Part of a small language model's weights: 12 layers, 10123 steps.
Each number is 128 + 32 x the weight over its row's rms, rounded and kept within 0 to 255. Layers, rows and columns count from 0. The size above them is the row's rms in percent of the matrix's.

# layer 5 MLP up, 576x224, rms 0.0411, rows 149-169, columns 112-223
size [102 101 101 101  98  97  99 100 102 100  96  97  95  96 103 103  99  97  97  95 103]
[[121 176  81  86 234 113 174 148 116 132  98 136 118 111 143 130 137 150 139  93 115 177 148 147 134 160 144 189  93  90 109 120 140 154 112 116 115 191 188 173  93 133  49 126 219 131  89 130 140  91 128 178 117 166  95 139 118 100 152 141 114 118 125 110  94 125  65 131  95 111  72  96 148  87 132 136  98 138 119 107 124 109 131 125 155  76  90 126 117 104 128 154 107 104 122 116 104 111 151  92 118 139  98 131 132 173 126 102 127 109  74 123]
 [141 132 119 134 108 156 202 151 131 131 116 101 147 137  68 151  94 121 178 102 115 116  70 109 106 118 131 191 131 125 134 153 157 148 170 107 165 178  86  93 109 128  85 155  69  93 120 175 154 172 126 156 140 200 132 153 168  76 180  80 152 144 131 117 164 164  90 125 103 165  84  83 156 142  88 154 140 102 175  97 152 113 137 136  71 162 168 114 131 134 129 156  75 139  75  73  85 117 109 180 105 125 102 133 141 122 110  87 162 148 113 133]
 [144  80 157 155 138 159 120 130 126 158  65  61 121  96  68 199 200 158 140 100 130 164  90 109 179 115 146 164 136 156 148 161 101 106 109 107  99 140 107 109 180 155  79 118 117 175 129 173 195  95 173 137 230 144 162 150 125 159 157  52 130 122 180 157 163 104 125  69 155 151 115  71 161 155 118  91  93  99 149 116 137 117 107  79 167 126  87 108 117  88 188 149 112 135 107 136 128 100 141 103 114 135 188  56 125 114 114 128  65 163 121 123]
 [174 150  69  88 147  96 135 111 132 115 141  98 104 127 140  83 159 184 141 121 133 163 176 157 199 149  72 117 155 109 107 128 122 110 103 145 138 135 195 132 181  92  73 142  59  73  87 158 174 160 123 104 146 162 148 137 113 182 178 103 122 115 107 135 112  70  91 121 136 123 118  74 142 112 117 127  97 165 178 116  99 136 111  88 161 143  75 151 183 115 130 185 114 139 151 160 102  92 136 135 147 179 186 130  67 104 117  97 154 119 128 142]
 [ 99 152 111 115  51 114 117 151 101 192 111 116 170  71 145 137 146  71  78 126 116 150 105 140  44 148 161 120 100 144 152  96 160 117 102 150  84 179  73 151 152 119 108 172 160 189 115 190 143 124 189 149 144  66 130 110 146  98 123 149 115 194  80 139 132 142 171 142 146 116 101 163 125 136 138  59 109 138 132  85 118 113  92 185 180  92 101  88 123 134 136 112 154  94 127 162  89 143 162 156 146  88 193 139 154 134 125 136 128 115 120 159]
 [107 135  93 101 156 120 148 118  84  72 111 125 125 114  73 165 118 174 150 171 124  99 136 192 116 114 119  99 133 130 102 154  62 168 158 140 132 125  62  53 120  99  54 121 121 125  79  86  64 126 143 135 171  57 153 140 195 102 128 119 128 115 185 104 151 184  97 121 118 126 121 133  81 118 149 107 162 162 109 144  85 153 141 100 153 134 119 122 133  83 144 136  88 106  78 119 116 193 151 157 199 123 101 113 150 101 129  96  88 126 123 165]
 [189 223 142 125 170 124 127 159 205 170  91 131 173 150 109 142 115 138 110 109 142 138  99 149 179 108 125 154 101 140 147 134  87 119 178 148 194  77 103 109 105 107 166 108 144 146 155 182 175  96 120 188 110 108 157 162  96 129 163 120 135 154 115  70 145 127  49 160 178 160 126  82 112 166 126 121  93 110 150  87 119 108 107 128 113 139 142 167  94  50 188 149 142 183  95  90 108 119 159 149  94 136 176 112 118  71  68 181 121 140 137  95]
 [119 145 119 118 121  86 146 120 164  85 157 119 213 167  85  67 120 131 118 118  81  94 119 124 160 171 113 115  55 147 139 122  86 153 146  95 134 130 148 168  74 149 118 147  88 166 137 173 157  99 141 105 166 176 171  81 121 142 125 159 134 126 115 104 109  99  36 108  85 167 156 112 125 138  81 104 175 124 134 122 169 135 148 130 136 183 122 117 135 148 145 165 130 112 105  55  80 128 186 119 110 127 172 177 134 101 137  64 145 179 118 145]
 [ 97 129 160  94 121  98 106 144 146 114 152 151 145 192 124 142  86  98 165  91 115  91 153  93 166 154  88  62 102 118 123 115 149 178 119 135 121  56 160 144 136 147 172  85 103  64 151 107 120 148 198 106 132  72 138 120 186 133 132 118 148  86 163  71 102 143 158 123 132  90  95 140 149  76 152 146 172 205 154 170 116 105 174 164 127 162 145 152 124 125 114  90 195 106 116  81 170 134 128  33 112 110 114 109 136 168 117 116 139 205 158 106]
 [ 93 137 171 141 145  95 111  71 125 137 172 131 148 169 165 143 122 116 173 100  99 177 148 155 135 118 156 117 124 107  75 144  71  91  97 108  73 117 177 131  95 122 131  98 129 196 133 154 106 116 118 107 108 142 143  61 113 114 126 118 144  82 126 119 118 138 118 150  83 109 188  93 131 116 192 158 152  83  91 127 157 126 246 159 130 145 101 107 131 125 103 196 118  49 154 118 134 102 124 182  70 104 144 134  95 183 155 140 127 118  74 141]
 [ 88 164 185 140  61 107 178 115 154 161 180 110 106 124 121 166 109  92 110 135 148 146 187 140 152  79 100  87  92  98 136 198 132 103 125 145 154 185  36 125 167 135  99 160 143 120 126 155 126 147 108 151 116  69 113 149 123  97 100 173 148 124 130 141 115 111 130  97 107  99 157 131 136 122 144 142 117 126 100 133 104 124 151 188 137 166 122 135 120 122 209 111 161 115 136 161 143  95 119  98 130 139  83 111  97  59  85 189 107 144 207 119]
 [150 157 120 114  95 129 125 145  78 120 183 119 157 179 109 105 114 141 197 138 111 101 146 130 126 110 116 141  76 164 129 160 102 118 150 169 155  91 101 108 131 113 168 225 152 164 115  75  89 104  57 142 117 126 130  90 113 154  80  93 138 150 141  86 146 174 149  89 136  94 138 125  82 147 132 135 164  89 131 188  72 146 144 157 146 184 107  96 138 161 104 183 165  93 174 106 151 147 105 164 132 106  67 150 165 160  86  85 106 149 158 147]
 [177 149 123 109 160 144  90 157 158 145 137 148 163 146 114 169 148 131 111  82 159 107 105 183  91 139 143 150 175  96 141  72 102 147 114 103 111 117 113 157 157 183 116 120 122  87 189 117 131 186 109 114 137  78 155  83 114 184 189 127 171 149 115 125  57  79 121 181 154 134 128 158 147 188 145  70 117 192 199 127 139 191 137 147  86  86 132 114 153 137 124 156 142 156 161 134 131 167 147 122 162 100 111 160 153 161  63 132 139 113 149 156]
 [160 131 115 158 140  94 160  97  92 107  93 150 153 125 103 153 151 128 136 111 137 156  85  95 166 137 148 159 132 104 118 148 120 107 189 153 150 151 106  94 114 126 140  95 183 152 120 172 138 116 224 110 138 102  91 140  70 167 128 101 121 129 170 140  48 193  93 104 105  93 133  68  82 108 138 120 172 154 141  81 123 138  45 140 158 128 126 118 120 100 155  99 101 125 108 125 134 189 159 185 113 156 100 123 142  89 141  35  98  68  48 110]
 [165 147  90 181 181  94  52 118 189 160 109 161 115 115 145 175 135 164 155  99 152 140 150 132 119 100 135  93 148 171 145  96 215 116 149 117 129 131 134 161  91 104 109 131 180  91 124 136 182 158 103 143  93  97 111 130 125 100 135 123 121 131  83 146 132 113  91  46 183 140 132 156 156 134  76 132  78  69 170 159 163 109 128 177 106  86 171 133 118 100  86 190 145 105 142 133 112 115  51 119 127 137 113 102 123  82 104 181 157 121 133 164]
 [151 102 158 136 168 183 136  73 186 187 177  89 116  99 109 170 146 156  78 153 112 120 157 132  80 140 133 110 117  72  81 169  98 105  84 147  72 139 162 103  69 157 137  56 171 173 128 132  78 118 145 160 161 130 123  82 138 160 131  98  73 137 108 103 114  96 131 127  85 136 195  70 145  61 139 161 113 123  76 255 130 170 138  70 104 129 137 126 137 133 119 171 149 145 136 148 177  85 134 131 128 146 163 142  94 113 102 125 146  92  82 137]
 [ 93 166 146 147 135 150 167 135  45 134 155 142 102 117 158 144 144 117 139 112 110 132 110 134 142 147 106 122 120  90  83 149 100 145  74 117  52  94 139  82 105 108 135  78  55 148 125 147  49 147 144 132  45 111 133 180 174 131 108 209 112 106 183 106 134 122  53 126 136 129 132 132  45 163 144 125 158 171 120 120 136 153 162 112 125 142 111 155 171 115 113 160 142 155  89 160 128  65  36 201  61  85  97 122 129 157 153 126 135 131 153 167]
 [125 108 148 153 160  98  68 193 103  63 149  92 162 103 128 133 160 193  90 131 150  80 211 161  69 111  90  69 161 135 156 122 100  75 124 147 142 122  96  80 118 120 106 184  97  73  76  70 190 133 102 130 130  80  73 126 146  58 146 145 116 115 145 191 122  70 151 113 118 167 160 118 119 128  76 109 149  87 163 141 125 117 118 194 112  92 155  92 113  82  96 132  81 145  92 130 117 141 151 150 140 108 133 105 133 114 108 108 124 132 140 116]
 [114 133 129 108 148 123 158 108 162 170 185 125 156 134  82 124 110  56 200 170 120  95 114 124 148 143 159 169 161 130 151 149  94 186 133 137 141 114 149 103 136 152 192 153 163 111 133 126 175 166 117  43 119 183 133  92 107 131 120 148 181 135  90 127 165  99 111 138 112 150 119 101 108 146 109 116  82 117 196 113 129  72 137 139  87 126 140 139 139 100  89 155 129 146 152 142  87 119 147 120 112 130 130 152 148 146 176  87 154 169 158 102]
 [111 158 153 133 179 102 139  83 146  97 129 185 101 187 114 145 145 111 177 151 108 134 133 164  96 154 122 105 124  99  82 129 159  65 105 144 116 102  90 150 155 159 104 136 115 145 154 115 133 148 140 177 120 123 170 110 151  86 116 126 103 172 104 124 146  48 112 145 121 193 114 143 201 173  91  80 198 143 139 125 163 153 137 165 139 151 162 120 120 183 152 157 102 199 167 134 151 154 189  94 197 115 159 145 116 101 124  49  75 106  86  91]
 [118 142 169  88 149  92 113  90 118 128 188 112 116 124 126 164 145 159 102 159 148  84  85 119 124 123 175 159 168 128 100 140 136 134  87 118 123 166  88 112 106 111 132 191 105 140 122 143  86 118 141 153 117  73 144 158 153 166  58  74 130  73 108 119  99 133 162 129 159 110 112 151  87 138 108 119 107 123 157 131 209 158 114 122 184 126 163 142  85 131  39  70 149  89 149 146 151 177  78 122 192  71 139 137 105  56  97  89 165  81 111 143]]
# layer 5 MLP down (transposed), 576x224, rms 0.0406, rows 149-169, columns 112-223
size [103  99 102 101 100 100 101 101 101 100  97  96  94  95 102 104  97  99  98  96 101]
[[101 133 172  75 207  67 216  78 130 138 135 150 119 212 159 125 116 128 148 197  74 129 160 135 105 105  70 100 146 161 142 145 114 155 158  65 129 145 183 162 137 107 118 113 172 120 115 123 121 111 123 145 145 107  62 134 149 113 114  91 126 106 155 126 114 115 128 158 108 139  57 122  98 127 173  65  88  96 103 133 116  92 112 139 160 104 156 152 133 118 159 109 156 166 165 177  92 112 183 112  95 113 128 132 176 183  83 122 103 179 100 136]
 [192 128 185 146  92 118 142  90 100 152 113 135 156  64 108 136  96 118 102 148  82 119  83 108 127 146  95 156  66 103  88 165 118 140 147  97 143 169 187 173  94  84 180 121 116 139 146  98 133 103 131  92 104 179 124  99 134 127 128 132 128 112 188 119  83  90  72 109 108 145 100  98 132 109 137 209 146 131 133 116  37 133 112 138 117 140  88 190 122 135 153 131 106  99 196 194 126 111 160  72 109  96 156 122  97  80  92  86 148 164  79 157]
 [130  90 110  86  80 127 145 141  64 137 128 177 205 150 186 132  95 162 137 156 112 108 168 110 111 130 116  68  76 135 129 162 144 119 133 116 142 149 181 113 112 148 125 136  95  89 127 135 137 165 129 130  91 153 115  91 159 138  45 195 155  76 116 105 138 100 135  91 107 117 150 116  63 166 148 110 161 130 114 105 130 146 122  58  89  96 123 110  94 106 126 103 141 114 110 137 232  93  88 148  75 115 131 122 118 172 179  91 170 145 121 102]
 [146  88 145 117  92 155  86 102 206  86  92 126  77 165 170  54  79  94 157  75  99 131 136  96  58 155 149 150 110 112 143 160 114 118 135 182 131 100 102 186 137 131 170 168 125 114 137 128 152 152  80 137 108  98 185 114  56 145 112 123 103 203 147 106 158 138 125 123 108 151 125  95 106 134 126 181  63 157 116 151 146 166  81 192 146 112 128 190 153 157 143 168 142 124 141 189 127 114 129 132  92 108  93 166 112 144 150  83 152  94 142  87]
 [126 155 144 122  89  93  96 117 100 184 116 150 124 164 118 162 105 128 145 128 119 165 102  60 145 107 128 117 112 118 140 197 107 101 126 126 151 121 143 180 106 179 115 151  71  87 179 132 136 123 100 121  85 129 171  83 120 135 131 125  84 103 132 152 179 101 169 129  81 117  96 100 132 140 116  48 151 161 146 177  98 152 135 129  98  88 111  75 109 162  81 176 124 157 164 166 121 130  84 114  93 151 130 129 160 101 117 148 105 102 126 136]
 [ 86 134  63 101  87 146  97 126 111  74 145 121  91  90 159 150 155 143  98  69 106 115 127 118  78 205 106 128 205 132 111 124 172 165 110 138 111 186 110  97 146 139  92 111  70 114 110 109 170 142 143 109 107 107  85  55 107 150 123 140 119 131 115 186 140  98  52 147 146 102 107 104 122 122 131 128 162 114 116 119  86  93 100  78  97 140 180 177 160  91 106 188 168 106 140 167 131  94 120 151 104 138 122 168 126 131 141 173 134 113 133 164]
 [133 126  47  89 156 125 144 164 112 115 129  75 126 140  84 155 216 112  83  81 126  95 184 137 168  96 117  76 120 161 125 157 153 125  75 150 144  69 121 147 116 108 188 127  83 136 128 138 139  55 170 105 104  73  81 174  69 126 126 103 166 107  97  62 122 126 138 122  65 139 133 159 129 140 108 127 172 114 118 134 157  55 179 140 117 108 101 174 155  48 188  83 178 153 130 140 139 172 108 126  90 155 133 108  52 178 154  91 141 108 169  93]
 [142 103 121 100 142 143 183 148 174 119 117 138 131 184 116 104 125  85 161  71 142 154 185  97 121 202 113 114 100  99 148  80 125 104  78 121 115 173 153 114 124 127 104 110  41  83 123  96 153 113 110 137 164 108 119 171  96 145 132 100 119 118  81 120 134 135  53 141 144 159 146 140 159 132 148 142  93 101  87  82 144 115 182  81 120 133 120 140 117 124 180 165 112 109 165  77  98 110 153  63 128  77 141 128 163 159 144  99 127 157 136 150]
 [142 137  65  98 111 100 133  71 133  93 125 144 110 152 130 129  69 142 157 114 169  49 120 155 133 117 155  60 133  81  92 168  73  98 169  98 117 164 122 107 152 125 145 138 153 155 117 132 151 132 105 118 174 119  89 112 102 110 137 159  62 118 132 108 188 167 135 171 161 156 115  65 143 116 122 175 142 148 150 148 161 110 133 115 168 144 168 169 116 147 101 114 166 129 166  90 116 141 194  94  92  93 185  48 108 123 127 123  86  80 168 138]
 [136  97 155 152  96 139 163 132 159 146 151 158 121 124 118 120 108 100 129 131 171 151 176  74 118 126 115 109 127 135 102 167 188  59 148 137 107  84 118  80 159 109 156 157 151 141 132 103 164 124 126  68 180 143 147 135 113 136 175  28 129 147 114 137 143 136 156 131 131 117 153 122 158  99 233 164 132 146  96 105 127 145 142 106 109  85 112 164  52 148 155 183 198 165 134 136 175 107 146 156 153 181 151 116 104 104 130 143 102 156  92 117]
 [121 122 126 167  94 142 115 200 123 161 188 111 148 144 176  86 137 123 183  99 166  93 136 163 115 113  55 105 139 130 132 171 125 144 178 146  96 163 164  84 134 126 152 125 165 106 181 125 107 132 114  95 134 155 145 145 168 171 194 105 119 101 137 116 175 120  99 191 136 104 190  89 123 157 110  35 123 177  88  84  89 165 164 152  82 105 140 139 128  89 109 146 158 150 103 103 116 106 142  87 146 112 100 166  38 146  84 141 103 159 106 159]
 [156 164 128 128 174 114 118 202 122 147 106 136 153 149  98 172 147 164  78 141 125 190  76 121  97 146 159 124  80 189 158 110 147  85  97 205  68 136 152 138 122 104  99 147 134 168 117 120 144 100  96 154 149 170 139 145 177 148 135  46 205 172  88 104 148 149 143 137 162 107 151 115 189 114 132 172 116 127 106 107 124 191 112  99  87 170 154 163  85 139 123 131 147 118  94  92 126 129 117 115 148 138  86 190 114 146 181 134 133 114 145 156]
 [108 133 139  85 200 175 102 103 161 181 163 139 141 147 108 130 151 129 137 146 154 148 156  74  82 135 128 180 191 101 132 103 113 112 172  37  95 125 102 151 136 203 141  55 114 190 176 146 167 171 113 124 152 107 132  99 137 173  80 125 188 122 139 120  95 100 116 178 171 116 132  91  92 156 144 122 124  91 122  82 107  90 149 128 141 149 143 106  96 133 137 162 161 127 153  89 128 155 131 150 126  83 145 103 154 145 161 124 136 159 167 155]
 [166 115 106 149 113 131 171 169 109  85 174 122 147 148 137 142  84 169 138 120 156 185 140 116 186 123 129 153 122 158 122 148 102  90 147 107  95 120 159 137 150 106 129  55 146 129 126 130 168  83  84  82 116  94 129 124  69 146  88 113  66 108 124 136 123 144 164  22 127  84 114  94  84 127  84  74 136 103 173 120  66 168 118 152 138 166  63 158 114 131 111 175 147 126  85 169 107  94 146 102 139 117 190 114 119 157 152  71 150 111 174 106]
 [160 157 134 137 147  77  91 165 107 159 131 159 131 106 131 160 153  95 157 159  84 165  86  56 143 149 122 125  99 136 151 113 121  94 169 191 165 131 154  85 110 143  82 153 150 113 147 124 131 135 124 176  97 118 150 156 104 103 159 184  87 113  92 181 132  53 109 153 127  99 126  88  99 161  78 115 117 134 129 104 175 151  80 129  92 143 143 120 139 141 176 120 168 169 169  74 115  98  95 140 142 180  75  90 164  98 122  81 105 105 182 155]
 [ 84 154 140 128 149 127 170 110 140 174 114 108 100 101 101 141 153  91 122 184 139 103  71 147 148 178 132 140 214 100 163 160  86 123 158 173 137 114 110 137 208 130 156 166 133 114 115 123 163 175 105 138  96 135 130 196 116 159 175 112 173 110 169 181 161 153  99 115 137 157 112 108  94 140 117  67 138 161 106  61 108  78  79 177 113 157 117 111  40 107 100 118  55  83 125  77  96 142 133 113 157  96  52 141 120 116 142 103 100 107 145 146]
 [142 117 157 147  99 141 148 172 115  87 122 122 134 145 139  98 158 123  80 116  82 157 143  38 132  70 142 173 102 110  89 177 129 151 163 108  87 148  47 110 145 115 186  87  82  82 107  81 134 128 150  90  49 163  91 184 125 150 150 120 158 208 162 143 129 137 134 171  63 147 124  99  90 138 139 101 138 139  95 103  69 113 108 144 165 120  45 121  74 103 124 103 193 157 126 133  82  78 139  79 124 124  99 125 123 173 126 104 110  82 139 182]
 [172  97 145 137 138 115 115 171 129  94 141 122 105 155 129 108 150  61 150 122 144 133 119 169  60 117 149 124 165  53 128 146 136 104 142  94 198 134  83 128 208 126 171 123 154 106 127  89 158 178 118  85 115 106 117 122 138  92 105 168 147 127 145 178 133 135 118 144 115 103 142 151 105 160 117 116 158 133 164 163 105  99 192  91  78 161 139 117  98 173 156  85  93 166 143 120 180  87 126 113 155 160 137 208 101 133 114 134 129 133 125 157]
 [120 143 146 144 112 169 134 129 124 114 110 148 157 117 137 134 103 120  94 142 143 158 154 127 163  87 153 128 145 160 157 162 157 105 138 108 137 121  80 168 143 115 149 150 111 140  78 122 144 186 160 164 138  83 157 100 120 109 111 115 128 148 150 193  87 166 117 147 132 107 155 157 117 105 160 199  85 127 186 150  95 118  20  68 122 122 190 120  85 120 128 117  84 151 157  99 163 130  93  73 128 112 162 117  49 142 121  65 153 104 119 110]
 [126  92  59 102  86 102  82  99 154 113 103 150 152 177 140 181  99 140  92  92  85 131  94 135 136  83 118 144 156 104  59 177 118 114 141 105 114 117 150 187  99 149 109 151  98 140 160 202  92 114 181 142 128 145 127 124 116  98 151 119 140 167 103 115 125 135 101 140 160 170 130 150  97 101 142 140 148 100 129 110 189  79  87 142 151 201  71 113  59 158 109 145 157 114  83 148  61 102 140 128  95 169 117 164 159 147 119 142 102  90 108 129]
 [125 107 125 186 122 227 155  97 141  72 155  96 148 128 139  98 174 100 141 150 135  68 156 165 168 157 145  91 180 133  96 132 141 162 186 133  89 119  78 132 145 137  91 157 129 123 122 113 152 155  72 119  78 172  94  89 135 130 103 104 157 153 144 102 165 106  63 143  54 122 139 160 129 117 107 122  97  77  66 141 137 154 165 173 180 123  89 162 111  99 137 127 106 134 109  94 173  94 144 140  58 147 148 157 139 171 109 141 134 153 130 125]]
# layer 5 MLP gate, 576x224, rms 0.0443, rows 150-169, columns 112-223
size [ 97 104 101  97  98 100 102 103  98  98  97  91  92  99 104 103 102 101  99 111]
[[108 175 114 104 134 136 149 144  98 113 140  17 107 169 121 153 145 127 181 150 152 123 113 182 106 178 113 152 108 107 123  73 157 104 151 107 118 157 136 147 162 162 125  87 108 204 154 152 100 103 108 117 146 168 122  90 155  86 161 139 128 174 131  81 130  75 116 136 108 194 118 160 174 190 127 130 207 156 172 128  65 113 161  85 151  91 129 134  85 176 139 130  90 144  84 148 127 138  55 146 110 153  77 203  87 157 157  98 135  95 154 166]
 [142  91 151 125 153 142 152 125 161 100  78 130  86 128 120 132 134  94 161 204 135 149 161 137 134 126 139 176  83 131 205 150 123  91 171 161  73  69 126 100 109 129 128  42 152 100 129 115 105 112 151 146  61 102 121  91  73 138 111  92  73 160  95 155 197 125 118  77 120 150 114 113  76  77  97  97 153 158  77 125  92 189 184 109  89 130 121 155 135 150  52  73 117 137 143  98 176 151  83 113 142 137 136  93 128 143 109  81 134 167 112 146]
 [153 109 105 110 118  91  69 124  82 174 145 140  91 114 143 178 198  85 157 137  84 177 144 161 132 129  76  95 145  96 147 127 107 134 123 105 190 113 154 139 179 146  98 146 133  63 117 111 145 131 155 164 118 133 181 106 162 139 168 115 177 133 175  79 176 133  99 110 108  70 141 122 121 126 121  98 118 168 112 138 205  90 141 130 118 113 139 141 108 117  68 120 153 221 101 115 114 142  73 125  80 141 115 169 161 175 139 107 111 145 102 119]
 [ 68 138 142 145  98 117 126 142  77 123 137  95 118  34 118 170 104 151 101 152 170 109 110  94 128 119 116 141 136  90 136 119  98 131  97 127 113  69 135 131 169 178 138 119 136 113 159 116 110 174 174  84 107 127 122  98 120 135 163  84  78 121 152  95 116 167 190 107 113 186 206 154 112 186 153 146  99  95 132 133  87 166 137  88 122  95 145  81 214 130 131 131 156 109 162 103 184 114  88 152 146 101 148 179  84  73 147 133  77 119 161 139]
 [149  97 115  96 125 123 151 135 108 107 113 146 165 169 194 154 183 142 135 115 137 135 127 183 125 189 131 165 100 153 109 104 165 111 170 168  91 140 126 128  92 154 115 146 122  96 111 146 148  61 191 130 123  98 183 115 119 120  95 166 142 133  74 125 134  95 174 133 162 100 165 180 183  90 117  99 129 125 161  93 115 107 108 118 135 149 188 103 172 108 156 188 126 127 172 108 160 178 172 142  94 151 170 125  71 115 155 102 162  83 106  79]
 [125 122 156  70 118 155 151 113 153 109 117 145 131 125 137  73 116 129 137 200 121 100 134  95 133 117  71 100 128 148 165 104  91 115 153 172  53 152 116 143 157 157  95 112 121  79 163 131  94 119 149  96  90  87 144 166 131 167 143 168 138 135 101  91 145 135 133 177 171 144 166 165 188  91 182 102 149 106 169 125 156  70 192 169 150  61  90 164 159 194 106 110 136 117 100  89  79 127 120  65 112  83 172 150  76 180 129  83 117 106  86 107]
 [131 162  94  54 147 161 115 199  95 137 114 117 158 179 153 115 130  77 117 157 114 102 184  94 121  59 151 109 175  78 137  94 122  52 118 111 154 149 139 109 119 159  95  83 122 113  67 123 200 133  96 164 134 126 128 106 152  95 192  90 179 142 100  94 129  70 144 105 154 127  98 133 126 144 121  92  64 168 137 126 118  51 214 106 160 145  91  83 144 196 106 146  95 146 101  90 103  83 101 109 120  92 103 163 152 109 125 155 160 108 155 137]
 [ 99 149 124 136 124  97 113 174 131 169 179 148 154  64 117 147 110 164 117 143 138 112 107 185 135 130  56 152 135 146 114 103 119  24 160 134 101 142  87 115 177 210 154  65 186 162 124 135 102 122 132 106 148 141 111 102 140 114 164  71  73 142 122 164 146 118 127 188 169 154 174 139 183 120  87 100  87 146  87 181 103 109 116 101 152  76 120  84  85 179  98 102  92 121 151 156 117 118 125 126 113 106 199  94 174 101 147 138 174 161 170 166]
 [184 165 104 107 168  72 165  86  84 154 153 148 138 146 111 137 138 208 155 120  74  44 112 192 112 139  99 156 131  76 168 169 142  97 128 121  78 131 113 171  44 147 104 106 107 118  99 102  86 115 192 125 155 137 167 135  46 129 112 152 203  97  84 116 134 152 101 159 107 160 111 122  65 120 124 113 107 185 147  71 103 112 159 101 140 113 126 158 142 130 135  92 150 125 144 141 100 139 129 141 145 138 159 175 141 104 150 106 142 124 124 139]
 [118 145 133  89 153 195 148  96 132 137 115 165 130 187 169 115 115 131 136 178 125 120 159 180 107  90  63 166 142  96 149  93 128 132 127 138 157 138 133  99 210 196 108 121  92  95 130 109 128  56 119 155  58 123 150 129  96 135 146 143 100 126 109 133 150 168  95 150 141 147 148 110 102  81 158 126  95 119 145 133 111 110 112 169 149 129 134  75 134 127 118  80 112 161 164  80 125 114 129 101  81 123 145 152 118 150 169  90 142 114 132 102]
 [138 177  87 130  97 144 123 134  92 159 143 137  85 176 149 153 120 148 138 173  66 146 134 162 131 134  80 138 131 112 153 124 153 154 124 137 134  93 128 123 155 156 186 131  55 151 142 143  86 104 129 190 130  55 170 113  43 134 124 182  74 141 117 128 109  96 161 115 118 109 113 182 189 133 140 122 182  87 112 153  88  94 133 151 102 146 130 147 187 105 137 125 164 136 166 150 137 162 116  81  95 160 136 108 103 159 141  64 102 157 131 103]
 [128 114 103  83 116 150 184  98 125 117 133 142 175 118 115  83  97 110 123 216 105 130 171  69 140 123 102 137 123 113 132 166  99 111 101 148 130 120 153 147 131 181  93  82 116 153  68 143 161  73 120 144 107 115  48 125 123  91 122 134 148 124 107 148 171 135  97 125 148 110 184 113 156 104 144 132 124  75 136 182 116  72 125 120 148 172 115 133 136 134 113 129 112 145 122 114 119 142 140 121  92  73 121 164 146  85 211 178 101 159 100 114]
 [146 130 106  91  83 120 125 119 157 179 151 155 121  67  71 146 130  60 168 138 109 117 120 151 136 187 155 127 135  68 116 110 165 111 127 165 187  85  83 121 148 141 131 132 113 114 154  91  55 114  68 172 141 110 135 107 156 121 129 133 113 117 145 146 144 121 165 208  89 135 173 172 120 133 195 134 143 174  92 147 133  85 129  81 118 104 109 136 138 142 130  73 180 137 107  66 128 161 136 103 121 154  91 133 137 120 101 124 173  87  84 137]
 [185 205 136 128 128  69 172 139 118 174  80 145 154 129  88 136 128 177 146 142  89 127  99 143 167 225 115 152  59 149 144 158 148  98 164 170 151 168 169 129 103 147  56  87 136 118 165  99 111 156 113 102 135 162 162 115 136  70 137 124 167 122 125  82 177 139 105 126 159  89 132  80 101 116 133 111 144 131 125  65 143 138  93  77 107 108 108 142 134  81  84 105  86 117 185 102 151  69 128 144 111 134 145 152 123 127 162  87  90  68 103  73]
 [ 88  84 182 100  73  72  96 122 140  91 151 130 104 109 133 143 145 104  97 128 130 122 148 185 170 105 181 151  94 161  62  85 186 136 103 145 102  82 132 114 105 143 136 130 149 123 166 137  81 219 221 101 128 105 108 126 133 159 100 173 130 201 152 172  94 136 137 219 147 105 177 142 172 133  97 136 164  94 156 102 116 132 136 142 125 164 122 116 161 133 112  71 136 141 166 147 122 155  76 114 156 144 150 174 140 169 171 125  95 114 153  96]
 [ 65 144  73  67 165 154 160 159 132 166 165 120 173  87 132 173 126 113 205  96 113 124  62 211 132 137  88 112 150 128 150  61 113 113 115 127 126  85 149 122 109 150 128 150 155 155 141 171  65 102  98 152 157 135 151 143 155  96 181 194 146  96 111 126 118 135 118 152 100 116 127 172 153 129 182 122 153 144 189  82 205  92 104 135 135 146 130 137 175 156 111 190  97 151  90 157 161 100 101 142 107 102 121 126 143  65 159 110 147  81 150  76]
 [217 107 123  79 143 130 140 136 193  88 127 134 119 123 153 112 155 144 109 153  67 145  79 156 126 168 108  59 150 115 145  56 147 118  86 133 135 180 123 108 160 177 104 189 138 155 101 122 145 116  57 136 123 105 122 114  96 128 103  83 113  79 134 107 118  66 158 116 150 112 159 124 156 108  98 105 153 152 144 152 184 103 134 155  79 124 125 114 139 172 131 135 104 115 129  83 130 159  94 165 114  35 135 172 119  46 165  77 168 122 140 133]
 [ 99 155 145 112 165 106 148 135 128 140 156 144 172 128 153 164 140 154 116 134 144  97 165 105 103  87 122 160  69 105 184 150 137 117 143 152 118 158 136 197 151 135  51 106  60 129 132 113 176 155 147  68 127 143 132 100 167  87 138 195 130 133  94 145 122 107  52 146 122  75 124  97 162  39 155 140 204 190 159 109  96  72  96 146  88 109 153 115 163 136 141 107 100 169  96 116 124 104  82 176  89  91 180 166  81  95 127 179 121 119 163  98]
 [147 142 100 115 104 172 109 122 110 189 103 183 155 143 168 125 126 132 109 165 121 136 131 145 128 117 100  67 140  89  71 144  87 146 116 130 161 180 176 159 147 169  93 104 111 120 125 161  42 129 129 181 109 203 117  96 120 148 115 131  80  61 176  82 104 127 125 144  73 116 144 112 132 129 144 123 133  94 130 121 176 151 124  66 137 160 146 104  94 104 114 118 134  96 111 104 121 114 106 182  97 174  88 161 175 120 207 159 156 103 167  95]
 [ 64 180 108 121 147 140 126 128 140 157 177  76 137 125 171 123 106 175  86 136  81 133 142 145 107 108 142 156  97  80 143 165 131 120 116  96 158 181 197  97 111 163 122 139  67 103 150  85  99 121 117 164 158  92 177  82 115 151 145 126 120 168 128 126 130 133 142 126 118 164  91 114 131  94 155 134 162 127 176 147 197  91 145  90 115 117 104 140 114 148 109  85 119  82 135  56 122 124 127 115  91  86 159 165 134  10 111  83 158  92 149 157]]